Each number is 128 + 24 x the weight over its row's rms, rounded and kept within 0 to 255. Layers, rows and columns count from 0. Numbers have three digits each. The size before them is the row's rms in percent of the matrix's.

# gate: layer 3 MLP gate, 448x160, rms 0.352, rows 319-347, columns 0-159
# up: layer 3 MLP up, 448x160, rms 0.381, rows 319-346, columns 0-159
# down: layer 3 MLP down (transposed), 448x160, rms 0.158, rows 319-346, columns 0-159
gate319 102:193091120141145140134132101120128144133116150169127150175134123126165088110134123118131122159140098150147113141111111156151162134177095128156156126075104116114177079159139140115177133143122108165118144072107104117120150124176146109135154145171151113160114121106119130097110106148139128142132084114097115167098109154174089157142118093154110160098148098111139113133138139166115141098106107144125109142105121141092079147124167149135124132147120162140086157132138130129130141117107127
up319 103:139146134108155200128116162103115102095145135119135172154139148143113156104102149106078115134060085118129096172117119126119187115136155147134113126124111099099131101130114175112116117099119149139166132146106146140136128124131140111147108089107098102170173108083152126126133115131165159152109127100123142175110105112115108151140158154131109147114130089139128158120174146135138125134149159101113113124121084139128128119130149127124097154115144098117133111126149122146136176185180102
down319 104:105084097128118102144198120102144145153151124145137138175105118120141113141120140135158156128125162128146132149117095114121115128115108114078133113134126143121137092182156130163149129102128156158142094090096112099072109071132130098112164115133111140157092144157138103148153125109134152173118128129122164129110121161162176090139126117134112127128120125130126161123060107146162126115092147105109134137145098123150099153127124150142142056145158139100132144099091108129129118088129128
gate320 098:086146118159138129144118112152095082132096183127138160160104112109108106171119150137123144102159146102083093152102131092143105125143063146112162136161089126163111128120132144086125132123130168115137112136135109136127158119127150109129130148137109108133139109127152129138114140117085136096111132107124168130072090169156133090111148126146136103113122095108150068159121113148149105112176160101147138099138131102117094123139147128181116101151167099125121111084114107114160144114116158
up320 096:150071099144102139117096087118131138125164171124133156145083135134153120134166046092097111101179175110087096090111163110139136129104159108100156117110117131124114088155130099117133147129162113101125131120124109129075127106129150177084117115143107134096099127167104095136136144122167150116131136136160153169096142134151126131131123134114092100133121121103118107140150124118122173154142136081154105158129151143125131113120146161128136143152105118125139108156094125084146149119141112
down320 101:107125165143160139110161117147081131114119172122126114126163134144119146162106115159131074115119156135104155108115116094140136099078108116145180142153106072150116127115098164127140116145148105131167066142114082164118121103142152119129113157106118177104156160112151059107130104150163111119137129128125147148096116113164129125152127141108113110157136135166153131108096094113137168103144101116150161121141071146136116141151129111117102101122092147139113116141109105101111158138106121
gate321 099:125087120175140118134117122123135093135142117107139151166136082184115132149100085127130100152140118165133113108133117113119117139150063111148114164104125107185161133122115107105095136087130149164129090136138150155129137112132099125128142170099171102102139160105088108140142167112165140152131109123148104075113118168119137143170083119099066106130149166117080119097100143111150141120133123102102091100122107142077147112144167139124127127144127106127139106131132117118132111113110128
up321 097:189113140143134105104143139123134135163128138131147126120164098124142155128140085120140105131148147123114156145085115106160123107139122107122133149151124082153186110104151117150140077113116149169137108134120178130082114106132131139131112116126161199121136093145144138132156107150125139189103116131154165069146147137128091110123155110141137133147108176139126103117109099112128091115131109124114145141115139158124174072100143132174092114122111125152101107087109131121144124151076146
down321 092:143116111133152146142164123125104104109124152122119109151098129135140170140094159132098109133113142084108115140120157116146154127117071098141144169151156103171128149112100145133110113123120156147136109123168182154081180130160161157118111147094108127135143102139138142108153134116080081135080104123128150147124148131089099174126131100160115155118123171122109093110151114100155093179095126127107091146143102098144130122140114131154116175077171095149126113124131119133129104109143131
gate322 122:137165151102157114097133105109167067106128161152101132155117140114138106162111128119144090124116135160132063157149127143114133122085129136113123117123129113135129135085160086124138089112136141097154163121136166168123159086098143116113120150122139105154147105174173133127096130135097120129127152077131079117165094141134141106145116174145099143135151127095111118130105107084141184129160150095134135104132121120119127107109162141088140097142184129108141120091126145097131155135131153
up322 136:138135083168120138125139153137112173145132124105123118092177139144097178107129138152138152087163155128126162133107168094139109157139128125131165122138152142146126159184120134149140108140153111125102086126134098106114129130123100148122172132074102140111143129099147156124150107117126131130081146163132180124111098130156136143110149150114157136163106118120148090121155161174115081096082121109108130154132165152131097176173107158117083120076113114132139133135156115134116107127148113
down322 112:173160122106130138155161112113146140139138122168122135159136170119046124089155104144167129154136105164089122117103128112134161133126119146177098133133139150149129121121106171158145166140147066149138115098143124126166115130131061138102158152085110066135145149136102154119117128169108140123087154122157152159118156102119122125102161130144125150123110141156126135131101156111140137120128120136120118149159169110118082172148138086125127161107152105140150146134141112138123130149102144
gate323 098:132116077103111160146146156115137169100160112169135102117111137120102104119124097152132122157129097127108103151133138080156143150111157115078113120114158117092099164102096104102095182146119091153134134131159159102132109128156150125113137137102135129123181125119139127144168091123153127151152142128138159092097145139149137182136124152103116110160115086150129135134140101112130145143133159109115140144150120133101149143074101151145173093126171072089136125096141108120114171161137124
up323 095:119078096121100139148125109140138139116094158078140167142161120146096107127151161139161155123103155094135100133110161160119157117083139175127142131153108112132130091142137149149136135094157113144125127149138123123128119159138109136121150109120108136127110082091121087127099167167092140152127116119126108115149115082101179156087169098117145188153102112131082151160149177111146121115136134122098136138144091135131124154092120128147131115140168103163110089108149136108128083161112121
down323 096:131111118073114140147135144126121159134089131140066100148168159134151155096171150098114168114122135152146114096100116155113096095158072136108127119129126161154165138080140134093159126110141102114108111110100115167099134132096167166130140087149142099157156123110117115134167149098118113133130110104147162136134109160159137153132098112131122161150155126126187163124098151113121147141170132133112130110104112142105152134141137151120068138114090147095143150129133102146108088151116122
gate324 105:149096111129148107110165079144099101112138136106114135095097133137176160118075155140107170093109146155135151110104119165121174145106101131068136167133092092156092121120159125115151115092138135126102139088113122104126179105158157161109101115105159118155131139118129116157138154127108129124132114129153103125135150151147152110133103139131114147103088127148121133126136112068174145102099122075129143133138154145123122157122143127181084137116114104102125111143131118142079104162126105
up324 102:178155177083136127200127122105168154162166129124110127131064122139120128120087101099112102127173149082103084140140119140148114159174151112107125144119143151117134122157113103123132109148115105131122154104151129101164123103120129144126132177119117115123133112122118117112154128091153108113119110105146124156107152163143091146124112099097144150155145177091154093114139144092110147108142130147098153144118125099115069154148125122104132091144179153120101122137132135106122099158126157
down324 107:124144122113167122139049114142109100124145078157189091126179085149130091173146152099162138143134124112108159120094145119101128136147148142140121080113111126117149097115103122135156121132079125143171126110158147113126130123110145113100112161120120115107124096149159122143131118126146110125098167107127151116123137105141087137105152093139179144157109174111145120124155125139126145134157137125105138136121077110137152100110078138121149128125099136113121167151099169094156104117123179
gate325 099:148183118153149151152116119181103140135094159123100129098123134129149120175130088114125142152128130129115126101132140113180131149104108120167151165153128160119076103175118105101148123115146104090107113129124097104144153152109095159115117155140180152083107122160102156138136098123133150140112098106115125097138139145166126105106120184126108145102114131121128144086149129126167116119154099131175130123168112128110127142140130109110126087147128132093088105129129129072115146102180090
up325 103:140106123170090095056104173089140121161137119134120123145165130127091161142186161109129121156114100153173126111138116135130189108119116137136153125176133140122152141087142104097108121128119142117130168100122155137070113155125142141097141097113123121185140093146145113120079131152153101171098096091108138143147143139114142160110126141185121125134141127140143161149130149172134126114120122133120124142138100128128123115114113096149120132142097111123136105120133085108085133176111141
down325 102:132136123123118143122112132116154096110109083118107127145141152143151158073117112131103116117102156153130110165127091161056123123152170136135072112123135101131122131091133147124114101130161157126192129127114137136151137107181124128125126127135077118164098161131172134142132085119147131131140175067128111130134116116102120168080133136136145101116156158110094133154107119082162115160133170128113110119109146170162117161129091126147134139178085128120112150126136140131131126100102146
gate326 101:139170155121116081133109145128134129142171117156146145124138116158131142126101147144114148114161117129104123148115083147128135104144131161111083110114150110144104149071185136140141129105116122171169120117128165124165112096135092079146125128119135127139174147109117161109113066150128144168101178147100105120151142138162112142152143100142122131075145148118102114143112109137148121110133176138136132142149129098080158114181115125108113122125172124089114165147125147130108183136167127
up326 099:106134125096080148203092139133132170105137120166128082165112090162143129119152093155129132125149124110144138111146122110106094112146146124148115105147115116125118167127183093144119100138123175179119137118125152168168130136120118149134109144135136131115137197101120141108160111127122142138123147120075111130137150150139091155160145106116166118120076145118123122067100106116131115131141165131140131120124107110176151123161155125110141124094157125116134191141123108112087139130153137
down326 098:123132132103127136131119091119131138157097109092126139108131126081167131117147145138139167125148172154138132114125150110156148144138129140159111187113140128130137106126080126121125147140098134112120072118087128118146139086109139124096104152161148128131132070170117125131106130114107174109143119095157115130117099105099172154137108151146155136104157080157136117151131126091129171137124097157110154118066128108110106143125145140156180180126101095133116166131161114155140071159108144
gate327 102:112061090146131096093123119155118129160130164131129163132115100072164163086123101132082127098129132120117161100150130180140108151112122130129124095148140122100144130134083129144140105125112115141071109120155116149144127165137120094107126086117120097112141160123107156115131121067132145155121142120108140175140152128131103163126126115100096137133112112127124146104127151179110114107103136121120141112181120157127151111137132117168150129120137129125108138133148177137203115182122097
up327 097:150112111108104147137091114119113182137151127141137092090141152108155145135111127114131159115086118109156142107196169098149091106112144104151159157164147118134115120146177167161149107116159126141074178130134144135111165132126109140132143108134138121109123150147144114154100115139157127156127153096139114115129087091154154214144113145143102116096089135097136120112110129155119119087131062151127131137143141105107150106138101159120131085128113134122139137172135118126112109149127114
down327 102:145145140128106137125175126116119147143101143111149140099139167150145114149139126128153127126119105104148122142136132117112118120171163155077132144121119108148094141149127137123153161145127132133117132132199092115108151141128127132143126151164116122099170133166145099144127138120142118181148128126113130143106103153163137160117075167101120161115117107135136098126103123105075105165071112091148115154112188105111165145130175129107142121173133123122155113116099085068065105145131122
gate328 096:140123116132121137152095122158134147096114094146162132132113118156136128142152182127106087158134107090140160140106082177111161098144131101125123127135106134133144157180117130187123090164140095090157103114077138142114114066142119126122136081132092145136094132092115140163116106151124107149093099131141146143165158154107104153144137092099131107132111189107161103170116112140110126147116136153156115134116096164115111126105114141144115129104115143085167135151123115150156148109149123
up328 095:131170171123130118127132150088112105131130147139127140119149168071100099131130091109101118104119176163115087128129151103161180090089128136113144129107123125107108105100102075137130145128149114142154118168138145149110135129095133162125133111133126084114142092169119137107116083131125129135095152161137125117099114129096173118119138106101129141121139129148084153105143103134111130116107151107132136108120141174129136122097095130125161113150124131166091166061135103108062158144110168
down328 103:143119150159157115143127127170142138096139082152177129134095086140154133145135125134118078097167115131092130075148132145143122117131104143138134104155131115115141162117100147158084151140141119122146154093147111126176153161102142111128121105136132147145138122156156093137118136082125131123089074142110175133159096133133130156144099145107113149086142158080124126130114087154120140128145127128074100140087102139127143126081160108120082132104085137134155093113145147135141110119122069
gate329 106:145125094185163114130110108161156121096146138132140129141106134153179125146140116103093152149149131111138105107133156138143129144140151074114094147111105111098166175142145129152107148136134135166075160116169125158106161207135087124129164110151115103103102136116154088159129077112130138113127145120140143125079131135119144115152088116095136178095147143119131142140101117098089116118144152111154117134143158112162115135113128132138107167134120111153127177146150126097109133085137130
up329 103:128120091129183126145155145101110124102124141119174165128101161085141134146152130154112132160151092119176115105139152122173119122157134084076148110104144139096145150161109131125115148145108106100091181125123127151102155126158131110136160085108143136150146101121156130143141129116146112107091158136110164137122153105114122131165154149112139172125142123119164136149122088131103174121119167086148085131139153146126138137100205144160162133131112080118138168141123119111141120109129122
down329 103:104113115164085109086097132120171143113134068124100125101114104105128116151131123117148109110093151106138127125120124144190117164152122081078138116160129135115156085145152143130119122136132140124139114157124172114147133135151117146164146092139105076157136143149131138112143121122135130137156149161147154141106104131157135120160147110094135158131125102148155145132164096156125174167105103113171113133098123145112125182140133121126141136138086103130094121123168169133094159101169190
gate330 095:105112100132112102161123126144188145106152164160152131158125161108106129144117114128093094121121121130125096093091108153077159178114107106151157153152113113147129116166155134151145112159089106162135115107098154137151172144150138114153149095145124156147104164148127149097154114128149136109085104120119155120162124113119109114122126092112114130135147147118095093128181163123112129116180120117115117107099091166154157115129158170155135147143097134106131112118172094156160120154144096
up330 096:111124131093168143075148094093119084126080095096119121146155123088151154125116119152122142132126098141120096090098155093100139122122141141115134118114165124139130109100119100128140134107161143104150145158139150087110089127186076134147160120103100160123145113120174137120130137127121103111112152132164137142143112081157120107092157112154137124117115171100099106117111148117113172131088147170144119117145134090152115077119101108128137165107115130102159111125119139081147106154097166
down330 097:161135152138141141164116126119148128119154105125129109173109100102126108150143141135126102113137100101121168130097149149114102139151124138109127122152156125120156154134102097172123103129101123123116141147162171148159119110132157149131112119139090154138123101127142145153129114104148060147107118102143121141139151120111173154076142110162145119103065115128139127130173111140156120090123172129119103117136147174133125153133074101132090134128136170142149139115173102045135162093125171
gate331 091:147126116161126111144106142124112130124135144134154113111155128130110128150079121122111120097115114113209164120134115127146063095115122113141127165127113093106109143108149100140118131130111175093125079155141152102123083134151164150136102113127132117090170116123132146096135135165127145129113190124090120148081129130138122093136162127133146126174134136119114091144133152114101146143111127107113108129202142183112115180125154123078122162091108119129125122127093141161145125120163131
up331 087:145130113097134147113135089124117112160124151130084115099123143092134123133144103102136115097116172155119134117127159161127178150150151131159157094110109137129146110144116122122125121141153088169124174058141182166115124150101136128133152141147123184133125110151187123136108128122110110137141089131141135090148130137131140098120102125115109127097123101140101128101133130136127170184138129126091131169107103109061163058123124132129133108139143137118154153138148096088100122134089142
down331 093:103123128144141166167142101125113147123150152136137073109153149151147128188130184168142080122169112143083143142110127142119120134124099168102128142120169137143134131137060212120131121075127125157126146075122081126156120160138101113119155153132121104149146131128140109124117131122102114122059124124098152124128131142149128130137164106101109116059117104132140127135126109115117111151108085084129111155142130103122130146143113130139130147149162165137149151153138121128131135110125108
gate332 096:143159110151173129163132163107107131128108167154100098183129151131171104136103100099148075111158138155137160089117126131127138136121132126125153114130112112100134112115102133112127092122140130144141078122106098154156149083095142164137162149094092105148128127125205115085093131137159138141151135174171125092153160165183138150165083123114160130169152122142139142135141133125138135143139126137158139122163140122115107095147143135113144122086096112099107120135135140127143140110136096
up332 107:144113118130172121175132162150120120121084158171113131143147179133172134112140144093126094135178123145158133087105126129110125132146103118147143130152102094099143109138120138108101127121180124123155090131131082114154139084114102141128146122081117118121154117134189119121101171144137131129149131191180133127160136172189158161133103162085139109141157110170142139122139122121119150137122121138154129127180117106136113089147113154143120136092095096119120106131124122129132119136131089
down332 101:132118126123149143101154147133122108107090147187098131148132143119126126108146170139139140123150145098175151108106107112179158110182108146146121122133120081130124122187130170102109146161150116167135084167127086142116117103088147133134087149129133157110139106146118115144128143167162159117124101174191143144139135147125121159107143116106155130105146129116157121087114102136114167125118137140162138152116094105128124124096149101056122147128145166141132116103108106138128106121168097
gate333 099:107107137094162123122157108120103112141149081110134131105118149135093166100132155126082105132080124116156127189151094141067134119148113132098131154110131054124117135110128158116117128131087135126131110130087112161134108138113105108131134093091146135141123134118124124130105143128092176140073102122116119150127149081133078104120143078129134135104126134134112143116185104103140124180118132125129129094105104143112145103142092154139105106099097177079134102131164123119116137123133101
up333 104:100111106147089150113090096116119123119128133123130119125112116100100090156131082127157138081126131120096102105115139183143124136109121098131120092149149143130165100148167072123160120092167089090125155162175139135146113111094139140145091135149092122132146115102141127136153151146125122165148131158121133086141155126107163130118129118152149146136117136087123134084076176142161161106120136138143136116136127119140109143111142108128134065106143131180104147129147111123185164125116174
down333 097:110144117191141152150110166128116101111122121114140144127128151147097121127154143168185129071121109127142097122126134188099130129119113118091129125141109111113117126171123180165122107104111120134123125151115127114169139119137109138144103094119103119162150111152125135132138154089149120132103148114156142084177133137154104101143143142160120114175112127092164150127168173134147128095173112131143118120149117123118136125070145114116103153090156137106132183095149171090148138091124162
gate334 094:113123143143169110105161136099152160116103107087072141126168137142136111152117151146114119107144118132165117138149126176122126132109142099128144124126081133137129077112165141155138155122111097183115124149120115109127092133130131162137119120176082173160107084110151136144149144075172151139104147132135138131154152121130123115147091138123131135196132120093135135116142087169137147162160119154127098144139132121136100130161117120158119098111091161125160148141097135145131171176151093
up334 096:106113111120095122138152143126105112156172155092144107145127119096135135110109139085164134119113098138140143169161127114090108099147109138117150134120079153131128169117136142119150118134153130113115091142153144082116124131128118129113116122103113139092156116107097108147134090148141119114133153129081132103147162135130086087144152148134127124063120073058093133162111126132108147105104120130101119135091144145137152117140120126072135153073114138111150179137112160162129151076119085
down334 097:115155112153137145114164124129150139125119171090113130090151161165147131122105157099145172198149108115107100212082138114124137149142111119147145126151129115168144130121118131107107134093109141139127136113143135159133123080167085151125133137132127150080150100133116119108107118159122140116133109129163073138118122143170112119139132107125087134151099119144152096138098124108133117115085093147127090135164142161127125141120135115125161154130148131096080130114142119176118173120074156
gate335 096:116104116167142133143138148118118150122162133081126163130170119086113095122091127158094119151120094119126136138122103146110123103107093117097134127107084099162109145147123142172154079164153129129113113140140144152102114114176137154119123092112105127153081141122147073106152101114144124102096160109085086133147137145109157122143141121139107140124074138130088128129103114135128111154187118111154134080086154084151180118123140142118121087107124137131145096127134141132101141131176098
up335 099:122103145144130166132129057153118146119125110105133094133173126138117146112095119137103115132152104111113117149121125144171109104111106100151141174119101114129157116113074161187132119129130164109076106112134067115130153128142115160133155095099142147134131151147125133128144119145113120096155119137117084167142123100130122153115149103138071149111139120118130122135131145154146149144134148117180132159065151140123181134116137115138084153132126168204128141152166101136113119142146131
down335 100:114154124149163166132139112106181105095108133126105133185131111131131129122097126135135111113161176118147128133121079119150100171134134148115169186126070172152151097115097110159131102108153148076117127083180100111145131146118148148159130136108107138141137112152159118120107178122119148103143163117122090137129147121120149086114127122109103120109170146094111128124142095135121149132143121121142117143093173122153150142117136139109118171170144101165164138122128085147117094157107123
gate336 097:128138125125157082095156120135104131123116161097150104109134141097119071128096122188164165132145144131143115109149132171162134158148163145122129104110114111127107135165112140149169111126120148116101155107127143153148116121118115134104136170094121167112095155087138116125103126145086123139109147126103147105155132127146128122142167156102119146134108126094126120118084115098166139106141173207126128170105126180109064106101163129101096107131130144129165138128143132119082102129119134
up336 104:088103154129134114151112200105123115150133102117106145146111107154160131102158079131087086110139148125147175136135110134105132096135141156121167137113179089077142129139146115110115126086113123144120123118128146125117114136137149091143095062160132124139136096147112121140130133127120123134133134137151083147155137126079080130137125143156123098116127123192160107160170126143128126138139126121093112082159114109134152114122112130156128104129124177106068148123108117124159175095147145
down336 101:118144126146105068137119154167123152126110133139094084119135089138107166107148088125151145112130109107104132158094197107125144116119087096125150122138122128105173129110106119133121113069100102145116162149131128129122106142128118132114124098122109171104131101115108165121107095123121127126135159121118098117135119143145071112158106154104173126149117103108132095105167165134092119138135124101151132077136093138084069083141073132139121112107124161152142141132180104130146129123130114
gate337 100:119098130120114117120136131162086096118155096096126117129165148144123156120143167182149099112142112092123088185112158112143154136129132129130101142138124124101166142089115128120133112130110135154110164123130134151113095124147121127109085062125108104106139113128152130137165125138102111120118163113170173171163131109107081098126120123163111121155136112159138128161146098131163144101084153091129148138144148088105170116097096101115075153146150094131139098132136108092102101117160131
up337 104:132145093139086104138113152107097105132109135104131141124156147134114093138117178131155068148170174092152118136129126131127105146143120156135103116144165106133097087116184117134113107171116151100148153119147099148103148138185114136131116106116147133144122137148140151121087146136113141124156151083152139095123089182121125105118101122087124155109103152130142134151162144096108144115138123114172144165094166127156123142106119140163101164103116120189151118120121154078139107132142150
down337 102:175121128114100093125091130125125111156155104126133109089149148106094140145144138116133110125143118081109153155178098125118142111148136129139090123140148148113124114138166137142137081138142117085100147111107145151085113145145065121129081115113139143151128127129155096203104151138141154088123097121130075138145111124140135106142112112114116146109126123166157091136132135135102198152131079148150155141088093125158108132171131129102083113130130125186142130118133115124128100139164136
gate338 095:133112153125142140098104134110112130071077137138119142134157116173104109133178132151153097103145101129115088135124138124111144068130138136100171109107139136126104139131099098122146116112133106065115078103120107138158123131098080098128128136128154159155095158135128131114088084092150122134113128131133110109113145131163178116163111170124097104133143159124085150123123120110160148144129125126169148128169113131164091153119178092120149102143107106118128151121099144165138132176141107
up338 099:091160114102120140125154130157148101156148139141120117107136151156103146131081140128090145121068163138147128098109125121135136148128104127121092143173102117103101114179159126106133120141177114157131168168155139124129146157158113090130154155165107092085157123104094107120135137144143125116128126149169143144158130121111152103119112106103109128138093099167113098130138098134070119124100153102106152109086113161147101167075113113172140139147133133149115118132152139119091117183105144
down338 092:143105086129095121130168090172103111136113161148145119117117150152181129113135115144126124139168118087075098119101106106096137159127153090117114114128134168112116158118134116137116106096134102157132126113123086127079094135166148161109132165178128073133155125114120148118098140107102120131101100073119135130097078138121166147143106145112083130110153128129142134125168159102100186159132158154130139156120121107147092106150122129137126088133146145139151158127165129130123102132160150
gate339 097:081092127138150153109136146143104129100120122122136088138113133107121144113154091124156121109094165126140110149155153114146146172132122111151122146081165120107117147110118104121117085123147145121129074153110152112164135187125129129114125104097159118103150126153111152127107078103118117114132148149144120122142110119144146095134051089137123102113112147146099177119114183115130165115092086154148167106130153119119102108153135133105150107176122120128064103162105127109124123173129133
up339 087:134126119128118075119139118108175166130120137145108159110102131159100110116108136146094127120137122122093161130138124129107120126108087148108177111153107132143103098143133119087141156131117133125157157130184105136099107081112130132128130086151103148121137111111119123131142160085128135165134119124137127143119192121113162111181193137112127122129161108102153114128137095137090088132124135117123113142081078148140158156117137089131129171077122150130197120086134161128149156108146140
down339 085:165151099175099142128136119128129113176114149150117127135099118117142111094122145150084085173176133167111171152129103158112098110145083123149160138166122128090130132144098131108131142127140096121114119086107129125105104082131123141122169115149106108142112122096116116134172092109136119131178111100099107139177120119103167124123144174116165140110161161110150139133145156124138142069124133123081142137140147108120177117069140153138150136148141161134150152136136119111104141095142103
gate340 100:130096152124136119116090165148123119196131140121138118145136138171165138103099131166119081139078084155076115105148126107134158158137152095115085110124141158090110135161092097142160126090147106122123154139142118139126127140114107118102150059155078157129122132146096121134131138118107122115095124120157157155152124147162122159126143141118137139164165085103118132116107094132124128148108128143150131141079129152100169123125126122110146175116146126084126118116162091079138133123138158
up340 089:153155138124141073157149148117165133160099117127077157171128143145104109121077119158160087125121122111122126144147099148147114180174147089110112129129122146155100141150116094161128149115107114123129151148138130174133144088169127132087141102179130136097103104118116114148122110112086096078148169111118143128112107134136157129153118119113156136100123112127126163116078125114084105145135162107101125133115152111102150111150187141132117125137085127149151092126154128105108095162156144
down340 095:166110169134155121123129140111131161097119100106110138097150105148143060138048165135125096105124112125138131158141108095168123123126154077144115134127123119143108137114141108095171111131131129159142121111134124100138164175165117149097133095151122155129146100138098105114136128149071169179134149126134111117094124154121124192138126135077088120119106111118103135101123110116167143148134136140116123114144131136088149125135076164141093144139120156128088091161125119132142136136135092
gate341 104:115163110082117124109122110168142154173121148135099088145099140109105148082164124082115143149153106134108096103129113089121162135117127120100127134172105120144142094127129115124130129094124173125100093162130144176128159109107113100142132142113115141127169162129149111082089149095137127121120133130147100157155144143111125141152148168155115073100175124117103115145116132116142154146163127129134137124105126102127160162123109180117078091129130140118101112125131113130184138063155149
up341 098:105083100173131110142140139117113109100148142122157143127131123176136129093137140159099104121141129122132121096151142143159086100134091168132138147145137120128117158161136130149151150180108132122126128113139093099110123189146103159114129114143140112117092094124089168166168124175138135102145154139125138127114125132128120109105154126160177126148103127169106094116119141112130157114065140094134076139116145143152096117116079093147167171111169128179114125146129132093089122126148136
down341 097:088171125163140135107144162133145169074102142119102137118161122069099165120135156179090091135102083150112098128153170124123105132157136121109117108137148149127134096111102165140141129126098138129118130148112124129155143131096112141133145092114128110119128165132186164095138149112159135144142165119112110141121134100145149153133129157078124152143095105134094183162136185154166126138125132145144139096092151113097114105137123120117185132094132124090147137129116141112107102113133158
gate342 106:122159133154085141138117102094120113111126125147171138154146109145131087103090130110164184107115064068141081145112181134107102148129100126114120146133100086125142108116129091135147117125124104130158130127134100100146150135125164099095113124131145137123110119108127132144120094136108135120118112168103122124117141123141137115124114118161157105163176128130136118167112148143086143143099114187171127144172124099087112090105132126122186145111120180133112118157125184116117155131137111
up342 108:128094125127125099173105129160157130143130116131105167128136122118110163091127141174064131158111160148091118120130122122163149120137133108152134109112121186113132104134074152129089133152116167114114122154127111150131121138125093133175148158121108158151117156158123150131145173107135086130086139104134137121107126100133138134129135132142137164152104116130133125071141094130155139128113144069086145128145179195131128130159143144116111095144151072118140098143120152128149081171116131
down342 103:130114160158109125134089129158174128136123126124135119162174125066117177126150066143076131135121134108102098150141118138117119143124154127105150154140116140093104149092109177121087113177098139112138137148177095126163125106139136133178160132131125160114124142096115173126096186135101086142117158150176113148141165093146099146106107105106128113115122116160115117126130130134139130124114130110187113141123133141116109123146130096098115161118089133145102104149148116099136123111155157
gate343 099:118099133130146128135100162125128154142118179153136112121126096136165123121160111145134126131154091159166098175095104135083139103114113121174158144128124138107127142140128154110110136158114184126112081177138155137159118181131133077124125180124161091096110131117171132143184108154120136078107133083139127113141121157114114152104124157159105144092102137122115126175151164156139121116134139133150083137137119116111124130095132122157166171154163120117120100147113089139125144139145139
up343 093:159115110154138130132102156151140129116069138150146130121118140122135129133149130119178140151134111122145143153094170163128086092155068155118152161171114134109095120141126128113159184138091079096177146118135117154158127107099147098082151164131118131118125156118103112090120132119133119113146165152113118123131136154158144125113104151195093134119118117176130142104140142180090140090126142122120107123117140112138109113116115112167094121123113117153082166092104098153123143147110149
down343 092:148105152135132083155111162136124149108111118158108164127138093144133156121154171109141093160131133164167109143151155132113148133159144088128129113182095160133142141103143097096119100128115138069156173138131148122143177156134138129135159117089112111138124098128141146093115165118125167130138106088129135133146156129140161107118169144173157148123168147146133124116147131111146146091131145137129130175072115169175135132122119098140169146088078134126151127113130088128122116156163112
gate344 099:135163133100149117104133158118080151135142132102107157110134130123164115126103105084163092156125126106132123147114090127066156107104061136146113117129115171137143125159135112111158109155143148106130116148160086101129110162161096147192151121160125124105081135135151125106140123126139114108105160119141144106168128161114122142062149079130114131111100100140164156143155092106093154115135151126121162100120103114117152142135119143118117104151122116129137121099110175098148096144097105
up344 092:184148143118115131095151116140122148123119136104113116170117125125149149124129142131162110150132164112115158157107079168124163083096079138123093128111140113112150161112151082126123102143160098125148124111136100163145144113143116131135121136156105128130110157067154104090104147143121126117110134131135169150099173153123103120128107088143120146108139155162160186094134095117095114128129130142121203099134096129140142153160145154123117085129064096102103147102135144144120113115135121
down344 102:157096107095104113133110113153132156132135152161133148144129094132126119177098138149132132168137117098124135151147139120079146130098118107112126131104123127139174129123136072130150189120149119132142150122106118177134123141109155085120134118143120060135100138116140137092119150145144147129113155118118147115105152157103122067089108087100109125147112141133115132137125097176122155178128140088148163109112105105139118136169117144152186116133129112115119126181083106106122188123151157
gate345 103:153149104173116149163106127109135096116146126155126108136108122111138133142140106148121140110128127110135104123107094154156147136121134179165143128124111119153116107175112120120167141117152120104145153129117110135142104150134148126115102116159084062149114140178084128070084131128132105133132119133115114138064161127182136137121158092116077085133118133113161106134133113174139136158144105104148139114177141083145105155114122118127107103138101115072106129182114132133096115110125082
up345 105:146157148148133139114099106140130119092165138132126132150086107136134149121120091120113142114123159139144097143083129123152151113116168173153112090138118113168161105193109120170171179148123134110121146115138110148110129099150143151125118119152154068138123167136107106078106100147100127160128120147150140149105122137126150116094087120093109162135112094130146125143152147173089140132132077117149153085162125098129115085112096134151103128157107088135148087096123133160105116123115126
down345 104:106144144139117143176134117109115152078107146149152127167098151124155135150103172130124158163107120158140146118157134131115128162103131134137141172114121128161108105114078109182154114092133143153127091143141160121148095153137122185108110111164116106124109136136110100136189106112113133166159108152176168169129119134120128132122157146136151164174103134133135100085082086121174120147093138147120137110175101144127139134121126094120091095114101130126135106117146117102149114098137122
gate346 093:154109105109138089081078110136172120124120131124102084165114170122129090095133143192137129142161084086135133088076111121148120118128124107137160098164176136138088121123102113126115103113133142155107163113115112107150124145164133120113143146114099121160121118123108143116117164121120161136106093149155138115126146119125081144155115157152119115166125111132121155161146119143135131136107152166199115161128146131130106107135177135120134144088107157136101140134138170132074105132110107
up346 108:096134146166133160103141145100121129154135099122120144100064145135142104152131109137094141116088144164097150121179143140131122147110152136128096162113117119107159172153142123154168172117144100116127093116161161157060130136122105113119090108159159137071110118157160127100130101157121133127111150082100130130095123140122145116110167106141147119097096104127144135128110088157125105125130152111083116086122125131134175149151074101129143111134105108130153116123134075110101122125142127
down346 099:141143090158142116115117172135090108131153128124103104096105109128123126126108135115156127087149114154115136146109113109116128128138128104064087160107093161125145136116111139123120195119153079123160117085111130133115100132123108101124115112163143161111127137125170096130146110125082137088145169117124128126111145200177119083121132154121129161152139113105115118098129148135144100130173157171094168105093134140094130167137088100138134121127127152113129117144190135113122092151134122
gate347 093:148143117122115126146135097126101151156150119068132106124096150120086129134116091117154133148124104140105128153107130107117129101152144145124159152115142132142128119127144148087122116118046134127130108102130128151144103097155148118125140109144072202147119136133100151120109157134147134134148092119125133185129137140131132178137114135129135098145125161110142137132158099111089121134110078075169147124139135192148133124125135183143130094087105170134115148129120078134180119159137150